Weights of a small GPT-style language model, trained from scratch on English Wikipedia.
Architecture: RMSNorm before each block, rotary positions, normalized queries and keys.
Each number is 128 + 32 x the weight over the matrix's rms, rounded and kept within 0 to 255. Layers, rows and columns count from 0. Numbers have three digits each.

# down: layer 3 MLP down (transposed), 256x96, rms 0.158, rows 144-229, columns 0-47
# gate: layer 3 MLP gate, 256x96, rms 0.359, rows 145-230, columns 0-47
# up: layer 3 MLP up, 256x96, rms 0.384, rows 145-229, columns 0-47
down144:170121122161182139159194143179120101045149179120103101162115171114098063064094159163092093113126177107141077124103086149092156147136075132170101
gate145:081163056047165153154134167126158181133160127127161134133110059160118165105098202128179183096095069149126099089112153106084138133115127140160131
up145:104190113140142157154117125139143140124137109144150119122118168113126082162095193171135123097088133127167169111167107114129082133107132079135184
down145:210141094067155091120069162138091126157173131070087126118122081170156092093173121103137094099136116130097125112154119127108178119137077126093137
gate146:130114186218176172116132096169168149128122104106097156058150131054150166141154143142178150118126178095110108145084153086143156132135118183178086
up146:149092130137158163078151152151193140100136160116107116067156089149228158129118097117149199137111198137090087153095132113108102082194171139124085
down146:141172086156138140127148086103159137210089157189192141105114126101038144169158074195140110170101081118141157120116142128198192063083142172118105
gate147:130157105126110129101188099117119074176161084139117164123125152188090106155142152107087118186184122139127135086126129088180138100114135094095149
up147:054112134109117105133146150166123136139086171123142127120145142120163100128163149080146157049121121166075100121145079140124155167099095160109143
down147:128089158137119195123104161073173091075159167127091100152141075180171110098106069101111139077167161136129114146156118099146149099110121160172179
gate148:088198121081163192117145157118119163136132131153090165189081100065059119154103146088111115115165141199140132167125196148095126117087098163120112
up148:086149100153119138100151146183056158126168172161114115098087202093127092183118172153121121101182210129148174080130064107146121122151041160080192
down148:108098171146119170168127126100084118103116012028212125100129158121117094079131096067074131200125115128157069150185147086084207169111194122091118
gate149:111191160165154115135161087085138093162157128120101144097083131117104083133181135179151139070136148108142164170131168090135107160120138020147119
up149:103133106114129109149172073155135118118104134104135226097129170147135161186145106175147117104153100119122108112106127139152117152179114136163119
down149:096155105178068077101077074050140166050136120096144112168094141152145092109130108168109149145152066124173095143077095101091137132203158126124144
gate150:158167098131152108051106110049109153161204123156108139138101130149098152147136187155113158056139119106128061140136111100178159153130121098112109
up150:194117129231093077172112093219103138113114078146138124153165141046136099109120095067070041207150145139147180139131132114084153094152194154166131
down150:145141109082118113156123138208118102027054131125118119126120158124172176153167135124131131153092135131065136144081251139112038098049136143122127
gate151:156145127135122126111139057115137119128150161157117149118105065137119100070111179136115112171114110140150105194164111127130165127121182141137139
up151:106169095086118175151158140126176122139218138114137144155101128134137070163144111096128100122115191118159096103110099136100153112079137101129155
down151:158082177062157146118123088100154096163085134148102122123114130119123163154098113151160141168118137142110072147076138127176143112102118106138104
gate152:130133124132159130125106163100138117141133147137149090135136122130126134111139156123108148164134110133129120128114096138125115133114114132126132
up152:142131103144121133119125105146152142135126121144127144100110108128089139155147133133118131162138136117109143145090137109131123133109144122104112
down152:136126141100101143159148135109124110124117135109138148158117089136124122143103119083151127160150140151125123114142108113160132124134131141138110
gate153:101073133104091059091136135114113122181192116083142166127165175124113131147151180091162115130168164160075170134107135142185122153107131069158156
up153:133084083117143178072105170090150128130192120184061161114172112192104159116147149135130166135135115132156163169148131060110156118141131120128175
down153:054125119112091100163181145158128119115126091158134165134132136133162064163065134126075132183128214172141114065124090116150085069123089156137103
gate154:123125171100124089102127143144140125125147081103046137128195154153135069075095147180183149105129187099122121166137109137140193083117148153131159
up154:162148137078105080081107013146112177126115144121121196166142140149119101083131116149155170102144087114126134215099103105157117122136137160143146
down154:096151076159143149153082109152138214151125200125136113144106073130097138158117115114156131121168084185138193158128098161121170103109148133147119
gate155:126089135177154141071165105098148104152122179195081149125121149128146074124153094123127112151121144092122097115115117142122102104165120109114041
up155:104130182143131168097185113130157113143150131148079170097165109109129118200127163116158143144139147188131133105144119109129091097183142149090102
down155:166130112147126130127090140164174162157149141094111142109114125128139142107055113108103178100135068158179174108102095083078145041114181112152147
gate156:128207135103124128110150134117107108179118189092110210103118154046092033065119128135157100103183143207117137143172138198164100118130118098121173
up156:157117077165124079151121178167138143110095137060128171139124084189116100015197158133129083203097072197123129112120180118100226154115088184072110
down156:160131136161121163173115162171152144138160156155132080149128105150118225146152089081152138140141156154120212158177103123095061142131113111165097
gate157:111153108123194131100123102078108069098104162125119142107034196114122152088100160149195100160121152162155113151198109092093080116220145098157127
up157:117140092094081146176147155139119176165200077140158073105149140133157139119139165168142125140155135108164107119143162067082124089116164190119168
down157:167112107164133171122090135179126095175193126171166111155098146153175168085144163141160155159099072175151180156098099135066097122152175139124141
gate158:103108109124172110083118067113171101099149123131150108061175120172108074072079155174143116120073122115135100131105132135149123197081133081156137
up158:138147170029122148110122094113092137129107137121177098138089060118134103125094169161124060135147147092061123137068192132123100204118163066090129
down158:142106187129105187153142081135105168118125099101146100153074168159184153143156057178066109117155151130126092148100072131136140136134172078119151
gate159:122132129156174106098166151113180175170102196173125118113101115119100179139157093181174070156130133157110137110094125132123156137169124118108125
up159:072139121203153087067157165174172138126132158120132119147102123177100111154159136151096083146153115131162128147112152148124118093135175118124130
down159:075140144123126104156110112149095074070062108154113171132062133128124084121156161110143111135139119095156116151127078146188124055105172120115169
gate160:127141150082079136135132226128159156164147125143133108110117121121131151167084063128109148101158143181108121118085105159168103166114157083167068
up160:118142187114103172125139182175120106164118076120147081121154071108162115121168107116156170055196138171163110116076071152079159106140179118146112
down160:167195114146130134126098142066205043119205090138176144067114115146146130117120137153143190209071124201140145115139138158093085170025124115116105
gate161:124124126137130133119127126132127126126130120124132129132138125128130130128128125125127126133127132136125127124130127127124133126121125136125132
up161:134121134115131126132125125126130128128124134131121131130125133131122124128133129130123131124127122123127127131122125126133122129131134114129121
down161:122122121120131128129121129128128127132130133130127125124127131126128126131132130134122125123124123122121127130129121127131127128131128128120127
gate162:132104122218185143177118188149139121123179143184128127129106108133155073164115136100179151153145077074136118113128125149125102129156143120138095
up162:202122080154165126136180154126158174088149115166125167121152095189114104132127113095108151165079101091101115127115170172146144135085078146104110
down162:146143082119061077085147110110123073174131136100146156146134096118120053180128147192168117125106175113121136134076139151141104119167120152124119
gate163:082128130181080079104093197086136203158154168153131081095091139092046136112130197127106140106149149101112096123065188080174144155183141112161147
up163:188123107162147174201157116160129200165152092120120133102143150119176164200068113099049093120132145149073141118153137100115150088167145113074132
down163:129053150109114074103160093094166112079064119068185137150156118101101134088129141077088151123161089119096095140127117108017134127131107079093086
gate164:144133138124142151133105165131126139128123157145123123125104145129148140114112140143130123137109169152148108102134097145170108106142150094173101
up164:139123105128115114152148083121149101124139106131147133103164080142132125120180130138148147111137112115122165154094152122082125139132144135102174
down164:096170135123119133149109115081163109114146129117122177144121154078124115122150071108111150092102149150165145108128091171135141165133132135128071
gate165:179130104151104155118149153104153131141152096100181102120138106084101098117127146123102117133141143133151096161079134120150155095135087170161141
up165:091109106091108148154112140146133126156147076114123099161169128112099116074128167150082116104152162112130148185100177159135123090088082151122114
down165:132150134136107171115162131075123119127108155118081156109092139117124199120067103101133104127153170143121106103137164156087108176091138139114107
gate166:160077093145115116084130126110168133147110103165137138074130041129124092116092184095151184140075142108164150145126155181126134126129135099130170
up166:157167108126132145075187131123098081133102117162087089174138094164134108115133173151139107138086122126153096176177160160071118165194142085133171
down166:169161113159129154186128161105120128072127117130160087158117134086116185199135082153133089107130158173079190134174134134135136182137096157131114
gate167:132149108092136152138098111077138096135203112110164129143141102156090087132172117129118142103110101109081056099154089153115118113167144087142133
up167:117130147094158147128158128084118131181157145164125091129117117117101131086125122091135147167114129087157143127131070099103132169119142095153150
down167:117134128122142112138123114120129070112140089164146124097127138124127108121088103108128139124177144083110121140194081217132162151102162049130155
gate168:194092110166147079126155164154123162136157134135097114136111156174145062120117167170123171088126128191085067150177136150161118120125128146184077
up168:110132146101102121110128196192101145125124110113134111097049155177139093099167140149092142135133125209145148183110156145088117196110105178145079
down168:135117128146165118141101110083111092242125146145094160139140152163121118114137125140124137100126145111101122076150127145135162110086130140183176
gate169:126124141106205117125089115116154108138069148127143132106142147101150060116133133144179110134070119071119149077176125129171098133153144151140143
up169:114193128148061117125150111124093129143169128125112187197162076136112180111160153101137143110090165163168084144102126152143114116133087062100129
down169:135087126107115126132114126154114155192093148096113138184145167161149144133142092118148112162187193095124096117109126164115146127157177200155117
gate170:167106105139163130053162144156168102128128126164144163083121157154125159174124162104122163148115136158150102050129114144145128127125140118178130
up170:131129162078129144116117154112108159135104130108127086092107112132124139107155168136156147173155164125151128164170114084189144128144070112130124
down170:057122138108136115153125118125125104136154072101142124150128163133166099182159137181099129115149110124164127145097176140091075111074166147075107
gate171:115138123175147097071093128099153058200181163137187122140178134131079079162091133111123161140175114121113086057078090128122068162032175159130108
up171:178123171096181083067048135139118156185141120068076144073072186131087139119094119162081122159133162149199183170066101141121132089165161159098092
down171:118152093101123133124085144119185114135158166140103168144113106113134184170129139080186175133112201108175166170119156154091117076191130124140101
gate172:096094141101065087146134160095138103121127128111098071137099150082128090141069163195143145081120101093175128148116123125121207086092103068105077
up172:129149142147039050103150132145184207118094177133104144176130134166142115118143155120134156095137123127094119119123110130107163113094087109126156
down172:163175172119084128116160169099162112127161173175085066105134086141112123101162136124108085059147122153115102131176069139132076130103090178103105
gate173:166149138146118076196133111090126102124101164118121111109115158091105152160107111113164151110090172163152110147137079097143185145122158094142124
up173:119158144144117116098073134151042155154127162082132104146112140121086121081088154153177125125126118188130138111112114099119131136208140115159085
down173:109150143170099139103146163061134115139179090125129130105127117138136137103148190122167171104146148165161113128120162164147098168131105134124132
gate174:159142118112147224103097137063090066069135149177115146117167144067103129191147139156172162100143183097123192110100148100109184125117146133146220
up174:141141198162116132164136140105181101189181180141122144124132165143147142115117125122094160186109111106115096127124162060139183129083205131127131
down174:119171153130123120183071131178143118079119132173155106132111120173164123129177083121121084176090107124122112104177089087079104186092107108141153
gate175:085093152187153161167122098126107092179160138116073114073137075131125187103087181184139152161099119156116079211071153158074113133128130138145183
up175:114109177082043151117179107155126182178125173123167103146121093121113233174112115185127123162097150135060118113107111098171124109133110127167178
down175:143160112146101118097100095062091097151149106134116088131081133115163152129171196106126177050152092124138040178066107156136188135160134139092071
gate176:132130120125146169112161184072151120117148159115128103183142138119131139131182164098169206080083099107135193091079150125120165155122117116115098
up176:151089115121147120163137117121120133168114079115121111108109124124108107127119143146058133110096189108145088098119148079147113109129164058163169
down176:080182092107071133130096129089120110141157174126101147151154111156135123123161118099161158088110091084131170104138098115089133120136051174081079
gate177:168129137103120134147147111115135144143137138134143116143139124111141126120128139123105147131144115139106098172103152112143146131108120108131128
up177:171148109127119142160115124113104137118138120130126097135124128120132121106157089130131130140114135125119113118114141130153152140148128103130130
down177:123105093125123133102115141130126108142160115103106097114116142103112110112107149102120144127091115172114120125113127140119135141122148108125139
gate178:083133136172125148121111077117126106121107197131146155118186115075118111112123131086113112106126136152147165124122091133126155110136158123127117
up178:174078089127124118140086138121084131138099150106105113167105124121154118099130131148120188133125112114142122102125159130117086184134097103100159
down178:089127109096144137099154136117152097087164127137122160142139115136195127160118088127135148121110151146104123144112130134116129157140105118151149
gate179:102179126111112140110145084130106116122100150141094117130148135135101163142124127151123101119145147187124136097130114110126151107145133140089142
up179:121126140122078124123162091127188123076129112102143080131095091154130167126135106074125156134107156103117137100121119157125137123161154081108125
down179:135103136115112093131148174138130123068134124126117087102137125090153115104102150152126091112117154152126137120111131120139080130118150107137136
gate180:120091132155105089080168071116066144170141112137091105115097173128147149144123139125105143118101135178106098109120056164130188127191140151136128
up180:155059139078140123160155125135178089178085154116117095135141120146123147142108133135087075090190126130065177132183125142096075137136162157146176
down180:104083116148170105141107156158209145124114179068123094141099119048223028097127114179107129128101130120143155150086175155095141138174119134177085
gate181:156109137165220178185144158184165065136122142132167097083170157116154124122161119119138127083168152021084151105166182103169150179084164087224084
up181:200172081127121157188146165129078105140155158162081182146125121133051067104145177092074102115133128088068160147008147146113135063157127185148117
down181:182140136058180150159074105131199070158100122145113015118180186131149128076155073114113138112173178068156165161172181120131150156121157136113107
gate182:053144073161104077121177088059106066157186073154156140112157143044136122048112115175182207103184096185137138106096154145112132149110164122078147
up182:110152147117147112134133176161082169117154150116079124079119111134115106151063239109120140144094105123109084148113104120171141095077073158080130
down182:131174135110107158081117121128167200190129129187124111092071098093172154179090149106126107170141125139170122105142120096140131188167108096157150
gate183:128179131157116116109139075097129083162124101133116137081137180173113114205094125089128145106131126135107180169149171189146149150100133098092177
up183:102133085154114100124052081113126124173156089107199111168115116126092131168096157152140111138173075141091085149112128158172115139179124074088152
down183:105154160137151107078086064092156129138129097170120145111175136103115146065132164088124159153082130138123117137097120144080111081143138131108114
gate184:107179203102115082110167100145121180101116146104101128164048134125135136116105132119158154097142138139121122124149112106115145112135156128138133
up184:148097121128141119202161146131116094125105174135099116133147109127177118124095123132180105104158129157165127125141163038091116121114120117153135
down184:120129122124172153140083139133129102162103142152104165143153123079088181134143094116100147096197144145110128110153126074075121122088160120158103
gate185:138165170111159112137120075086111171063109123058160120079093099158163152166128147116088077068124168131119068122169139124074174187103133041139141
up185:162196126161163148169154084122133101056099128122154138097137121144098119101091132189157151128195078118178114071189128108106122150173101117148173
down185:114120128200141127120082156101166156116127099123145097109116178099071058132053132116093166137153130108148097141099117089138134088133163167111129
gate186:160119186135085094163115150134150133158056133124134109141085114097163113116068143128131171114116146156101170099070112120133117176114091070116127
up186:067192105070161122114123103168069173132181182166122128078152086131168150131138076157099124130161129099166131154134163145094131091171120138117156
down186:083194113069145115156151126191131106143156163096122117173165170108145158081143074114155104117189113165125198138106184166093153138152139120134155
gate187:110070067152090176088056113126190151087183105152149111130139158140150157096111172199171160102154093137131148191119147153135142147134167075102145
up187:175060122135123133070133121121120136091104192162091161098193129055111110150128090146126149194070130168146125117160125116129102141091118109136102
down187:154137163065147147116137120147083039115068092129129115155166130230119138174149229128155140144094136102081149095149155087135083166098092117112151
gate188:097134115164157116095145069125151143122174136181126203097085179162167128091121102145136161108180151202175074185124096119132129078168116180072149
up188:141101120105105122163138078085157139125168111139103119208125101159173101107153109123132097122106170100087076137145119086172188147084123147135165
down188:147115141151116172120063106164127109197067054154118188124121131088164080134128167140127139097097150077169093142114123151152196088166111177138162
gate189:114159189146167189077148075089144102135135113132121066107120131098168146142058096145125109138091117133137112148083104141118071139113139055125138
up189:096144147107124143116142164141043087167123095085068137095140116139179075153165126097101149117124142175127090163056092131106143122103095141119130
down189:148152097190152091139084096101107163180079089150113143113086096100166137170156160153198171097084123125100127131131122203158103138122131141131078
gate190:117083147150095105101148125103109133173111139097128075126109143113171107135143187161170086151167135124131119077100099110141194134089152136111144
up190:145136121129110190168106125130076100109132114156088146092141160142136153090159098112061164079150131157166136191143155115139060154119136102130073
down190:122173116148090143105122106134216143127176124123130175118125150143165126141116168116151145118119136079122136162157176090148143124136099132173106
gate191:120096160169145140140133112123107106187127182133129134161171097182143081127137121185110169128141052169089074066105103066179158152143160192126173
up191:178106163137142102078136102186120113116171160167173147180130138124140141137128142145088070167160149162136097111082116080125119185120116174150071
down191:143151144184177158151129135153117183160137088107140100175103146141073093171166143118158125052107157121097112105119104165097149132152119169159214
gate192:073117064103113166125181177089062166187086121152106110183059088144208138088158113194088136168102114191145104115124182130061177142188148149138160
up192:054195146092038103105175097075162119134121145150167123199064152176134156088117027153144127155140178138107105170181172127113125124136183145063202
down192:095108053165088134144143083115100104153093145023115206074138112122152131110138060150114109104159120122123074068111096130090150093118135163124113
gate193:129137113129131133112139115133136115133128116132131147120143129142132142148115115121139139144134149130142119129136118138127112126123128120135124
up193:134124138115130119126125132123132135142140115124119125134133131124122118113122148120137132095120110129116116111121136126126139113127130138138139
down193:112126114125117119130120120150136150137134126128122144135134123132137143115110128131142137129142121132102137146157113132134117125108123136131120
gate194:167157161155091105121128160122143170155122159119098139121110163129195110105102164119134160149120125163102103140125115149172118054123152115179113
up194:117128104156145097087107142104133116173123120160157116185150094140081102145111095118054154095101119084136125108064114212087103144117086161154118
down194:123146098186153153092130119165105069093052127163116146112149102132088138155153116147155113103147147076123144123109125117148130175135085159137097
gate195:101122106114179196130153115105077113096110112119123116041072162134121100160161179099068150120108167162133195084131054106168098099159131084151111
up195:185201082186126179125077151197124158167172099161167085180136107135127122133181135142160101136205143139133106169187135101086170085147137123122110
down195:172166132062064175043141094211142152122132144035151152120129071105048175085189119154136139143153113120093101132082087133089246145172134154149072
gate196:127096132136139172125166053106096072107115090137076143090093127133130121101166080162089131151138143163150128111111164138128169108139114104092149
up196:115145100130093152156100196140115101127140119138158115105138185161072135200096160138096116134138093074106179154111121184150125177137131140104077
down196:145161115154111141097148140163096154151120111195207107158137163175115126136119108105150143153137115124134098120134093129099144118060133171108152
gate197:123118108135131099149107119109140131117173150147126113117090110142129127158146156109077143147077109121117085148096115065048116132166129032178177
up197:197178064044146082092108149152085125092137107076120134095080101113178113134156098099197121155109186158116090110121083191093133160179159146128119
down197:124148131144143180114075172153135131159117108150134160162131133048150197110101162056138101069134124156171119136129110102134146160095150096089124
gate198:143124119154118094076149143073124101096119104134136107108099126154159060151105123069086154134151167147130096059155137090183167102119177114152205
up198:074179035065194111145145117129133164118158108110096099117148128054190140095057107113124127024214118129089117094193143134148136128175082124096172
down198:091171101023138082157185101112109167188044186047105136117131116133177098099154075182131094156196153182058114090159155155129203128184111149128122
gate199:067125133152105142113130172149112121190102129043127085085133130083190120116128187119131127101054121120169111158175104132112142159190122180120077
up199:140167112110177107109111173162145117078172087104109113069157137136138104153132171109141167145123108144123171074157188131137144163104099144104115
down199:108111104142103099113176087160126125152092090146094115131104123119116144184156128169133081160085138188111192135114111187063116142140095143099099
gate200:084103158161151088114154192069112091060146111142189170157099138081125092114168142115120109053201165167142145090101123168175113121077115131098111
up200:164126121089116175137083096124130160150099150149129113080169075162146159101097156198120084174099074088086111117138134108103139102164133174139135
down200:046095144165142093086129159105057140168145078083124192149148177083097126127127089188125140180101094096139136065088202129105112147193118090121130
gate201:147108169137070119157111154137128172155052119131124117068141139158097074165152118178077113111138152083143172118102139080135156149166138150132085
up201:115167075116139169184137103093185118094124123104154132079076129084131134088170089145078131157108149140080142086082128157122098101181168175099123
down201:106141139202146081161103129129114154134091134162088117127175200069134120105160144145085142103197167145158152149130161096147136085140114132135112
gate202:098071110165117126109140141134119132157157102083147160182188111173135119122124157130127141144088099077200138122115175118121112151128082124131094
up202:175150128080112113119089127117172112141153113115111126128086197090129092097087117088099112102109133211043101139149131107087147052160153178116108
down202:059104125185119132122148137096115158141111110161146122190145099160170188141179129144159171165148094104177143116125181127128099172097134116148090
gate203:099131073117049202065124136116113074181043139219118097113090088150162169083158110093122129099167076139028086112140115156218095115127160138124134
up203:171119132165161143177159120198206216116145120068161180099143071069147074096114070120111091132046157163097183126143117123110113129151083083097062
down203:119081098059140149126183132165132138144157171172168099168164158148125082108197053121142138153120172114119155121171101161047133164126038168076072
gate204:174171159128113132207120121137096074150076076194125080118104153135129119072136133111104115098130069122074114123130076135117162149140138168134096
up204:079156152148128157118119091147151123086148159052146106062189141131188138059147109104127117138136132150119110134119161136106151186129126090131128
down204:108162094151132121111115173064130179135114056121148162185160157128137161092105158119178150116171095068149160137142113128128144179111139144116159
gate205:073159169077099068081119132125103057255122062079143171115053135142104119129113107148091178145123130147151203132144237158187126117095177171166162
up205:144134179112107112114175144142137124115098133208206083167130196149124087180113139144100096128130091089200125060097217126123122180104103114196094
down205:169090121188125118154153171159000068146148133148135093232102137193058148193141125120104125091126134182117128130119091109041134155104113188125120
gate206:088131073106102074117142096106185099170149085190106108115150125208133099033146154184127147136159100115118098163113085112090157138085177114067083
up206:180110175109146153172125142090166153152167074137201138111108138082150148147129148186095137052102120077098133127139153194173114131125111125089150
down206:158198194110097230134152117118203105127086129145087127183100161117156111160094156157140139000141156129155164175073114140112111091122147180129199
gate207:115131153063122102161130173142140088167091114177085150112135118152130110065088116147082121170131182188136108117137127072121113153089105131103095
up207:143116126068158114150070084102130127131117189109142120110136144138103154117092101115080148066090117117148141165124137100103129108092108143115082
down207:109120146082119099158135106155071134077144149171170123128077153122086121172115141085090146080049107084162122157093100131143113083093154150095105
gate208:111150157139166122110156148079169130188110125157109198111155147129119085119078160147125170102088119117163145133131118073139114092172178131154191
up208:147183073106181110123149101160167111085134182108125086078150137120147174186171095115126106104142129121090114129099168131175160127154126133148144
down208:103147125121039112110160107116098137089159136144120134131118112118148129130089161149210144109124153086166148113124123204119163179124099145080144
gate209:082101101194120075138168125160116083152146112147069121126092084127137085127086170112135158090147129171087139117120131136134103112081166111137152
up209:118183129146122105145151147076134113140149160120101214143113130131087132165112160155121160141088125143139122186140154119107127103125081115164143
down209:113107155065157133123146160167140117169102132137117089114148132127127132134095132158099095078149165088139123131116136116129136179159190090123168
gate210:132148166108134086141158068107147104160180139162210069134168173209119101110072177169077190071229095142139172163096144109150115126054115165125135
up210:079129108163195220113148138069165134104118091124177116121138100131147173133127074099150174126137144077087123119115078117169133072059210086122152
down210:120125180101134144114137198118148128088142131080058103138114052113161111172148068136197156095100163175154139109133148136159169134128102090188144
gate211:115144127187128149098153185113172152170132126212160101064065175190019088084074174146055154144184164126173154131082144154124115173150166125106164
up211:138132128099117088109121171138096116116132133180095152097100130182109147119146124085093172153149145103151097062097146087203091079147109120079123
down211:169109065194120100098165166122171177103103102133128110121132080151143083129040071158103120072131115104141089173088163176132180074154126096160101
gate212:150062150142072144193119167094135151103142099125102110103103110204141180080101142133089179087093123103081127125186182082155154116159062110209118
up212:108123101097153080089174140142116082094134187146121105212193117143082060119189123068136065145097131131167113110166113178129164184078115123106084
down212:149172113073184069203119076118083115078127101125122164115145089142137104117124158066139098091171176118102165148125133132099114255114125102108117
gate213:180157148099117103147152106069061126140124135114115134127121063130116105112067115132122089095108203127208128145107118095115101210179001122146158
up213:156145154123102134164131142122141135116104094162111088156085128126144163180113190196163119117182130151138142155158143135100087075136159153120117
down213:067174144099140063134115078120167134039133067094113137172086131112108102116107123116116092166086081126125111100154111131152145143179088144050146
gate214:116155135137130126137114133081092118165111099106051130125077057115121100133108125172113156187162124144088119108153134135114109062152073132150140
up214:076145083128082069111104156145119124085169067079136153115133097086120139095119126088100095135146166107151153070133132088152078145051126100172129
down214:156191158126134172118135150134160123104138166135153116156090180089118145112117089119162161156123098107123122136112075111055133115160086114117188
gate215:182150097151180138165104046137127198190194044102135128110137096209142081101114191157053156087147147103115091150166097128142185095155152102164144
up215:135124131082069110142156172062074058066160163162141190101137128158109101223154127075176132088151213127138146042143192183142079163102129139072128
down215:101162155089105121100197121081163091118118138143066126175104124190053146155093155166169127067135155160082195157114195141174122184070111155123115
gate216:182162176171155067120127115095097123135144137133144179125196188123119103128062201141109144055144188165134133101119126096158091094125146077189110
up216:175165178122105087135166147097182135098101105162203159138098130180087079137164133082124138160118111127071129166173116128125160141086128116115183
down216:171132155115154070147136148122107097134102188131120148091143167147055162123120189089152126141137172088156068151097158151142174099120112140075127
gate217:123157174101151123084123163127067129110151145119124116157132167116131146095103114117115133089176121123081119185101143131143145080061098157138108
up217:067116085107159135135134087076075136121114140183140209117146165145167133127174080126143164096145100113171112148181098129038108165116095153086145
down217:127095154121031149088145111129126189106168097140179160183133114135157095126109117123178101175184106139159101142120148131097104070152085074120145
gate218:143148076090148132066174122059144109136108165147152160129177148102171137129110111113116152121156172097088135083121088061119114125152110109101190
up218:141073093064127147105093135179157174172081113110146154150154114174097138158162154152128103147108209122133106137141054061146129171128081152125162
down218:115044115139135072074127163163161178095071147177112067145162136147173151112126143148119120078153127107118107156179107190148112088084122141152060
gate219:111149099163156150114142127121137139181129125134119136128175131118107130143149133136122141080101142092121117102145127148121123096092183137145110
up219:141145100096137111105095106104134128058128142152131114117123112160171114150106156107121117151140148078128131130080121071091082159114121135087135
down219:116127133156126195139142168108104124151109135157119149156165150121143104064126101118158124080076097121120153128125133094121114107132084136131129
gate220:092110134121105141108078156098129143152130089143095105090145064162138075068121145122117143074132099157098111147130076113162134118129112176155106
up220:159156151113100121164128119125114148147127178167115095199089166110105185128162112140130089079173159073194116077167082207131124102133097048104101
down220:146074184098141110229141123187131140118094171108095172133155122117114172133126149117059134143185093160088174163062126116107106055111151132109126
gate221:139148140111130079107170143161127160108108079118087069074130119087119160141101145118190085174125203168132147121141143143159156174101143090082147
up221:132142114152115106172125109157095161114137104130130153126164136154101134140111134131167123173135205140121184217108171170115170149143156107139130
down221:139112150173123157136121127109148050106169155093159145087076062179102141120119166129146173112138140140215115125159081150090153129129091130170136
gate222:134140138081090117152198147126123094112199113140128190141088144106119119120114150114166105138100141176092107126184089145165172079138171179159193
up222:184170115160126174105107180146136173159168073113109108114088177137108085126108139132118179127118125168116106102118134101190131074144168129196137
down222:158109130136067138169142159131103105116152120089167152170125105110124119073152094139158081141108138187121115111150133123126100088068154134112126
gate223:103109107164159120108185183111167106106129146191100158137154186151106090158101161114130173064150118138205122123055091180147135149082176133117109
up223:130134119101153145113114105114096143142063111115138077138079079082144170132159132126104176144109183159108161138180160134130091145066182120134145
down223:124145112158162177114106105090068158060160100081101131141110112115103194139129091158112131145071127160107090127149118105091171187163133075132101
gate224:135060151161142165130141126095124148145133116203108163085124146152170052096078181177138066091123131196177138105125100156169114152138132150152104
up224:106170092089078159079109110118171126083155135132139105193160146152167165126136180140105092174131126100176106123115137153105151137060139150105139
down224:153161169121125127056142132119098082103029136096097075091112109156169222132129178145142133101184168088106096093161152101126131183138151150094145
gate225:145083158121124168140084133114121120082072100176117082059112135081168102102145142202076167107126133127018131101180212131124134134134140037178134
up225:131140147186144113141126118090123078134181122100145094121140106146093134144083088077176096106131160153116128104110043190187102104076125084108106
down225:066101079152116176172111181134188060105126152188121114146086129172176160133215049138127134109167145093134152112086136135091142091078159142153113
gate226:079171098162150079176164102112165148142211198095205121139172116135132087146122156105124140070154134115113057201132165161147147114167124109120175
up226:122158164107123107128132079126092173118091043130105103143180191090105136174170138057156143096176150104155136131130186177115136095191097145175115
down226:154099124131121154183156184210102086115158132215117139136094112180071181139185087120161145076090141116104124091171115075081089167110080226157097
gate227:120136115161091110158094094119083144136103159142154108104188114170159088108147103071139116152149125141093152092079186122112144127140165151133149
up227:134092162110136183099121093120139141125151131172155129117147105116166089101147125210200143110161104098090148136138119108135142183117123165109104
down227:149149056168135063153158172114100159124061134127149177121145141090140128114157174093179106145124074130098109114131145201155127124138175104174137
gate228:093113105123095125163090149181116086152132098126161134093147085139139120145152151127082127113177205101140150097126137094145089116104151088173135
up228:114133183132124124126134137125113048110102094107135149161095129096129150126138138125113157129126171142110143107165133145106088118166139117087076
down228:123146120112101165129149126153108123132112125153159122145115120147103191169138092138126116138142080200160157140124097124099139159122130115161108
gate229:098208155148129087169107127104133063121172134071136146120108166115117177104124088158161189034182093136138090118110100073153059077142113109091172
up229:142181135145162098078141138171094144099066117092166185115052130145144130173140187152135072132119128113074173121099079113116108124072118127137163
down229:122184113178121134109116152104105148118151045196172066112155155121194102177167105130159150196083172107149144109162141060083119096124060132171085
gate230:101176205143137152089145180075135173206139202141142189122128077122175092127132175149082129082147074159110099089154124122140142130174124132130169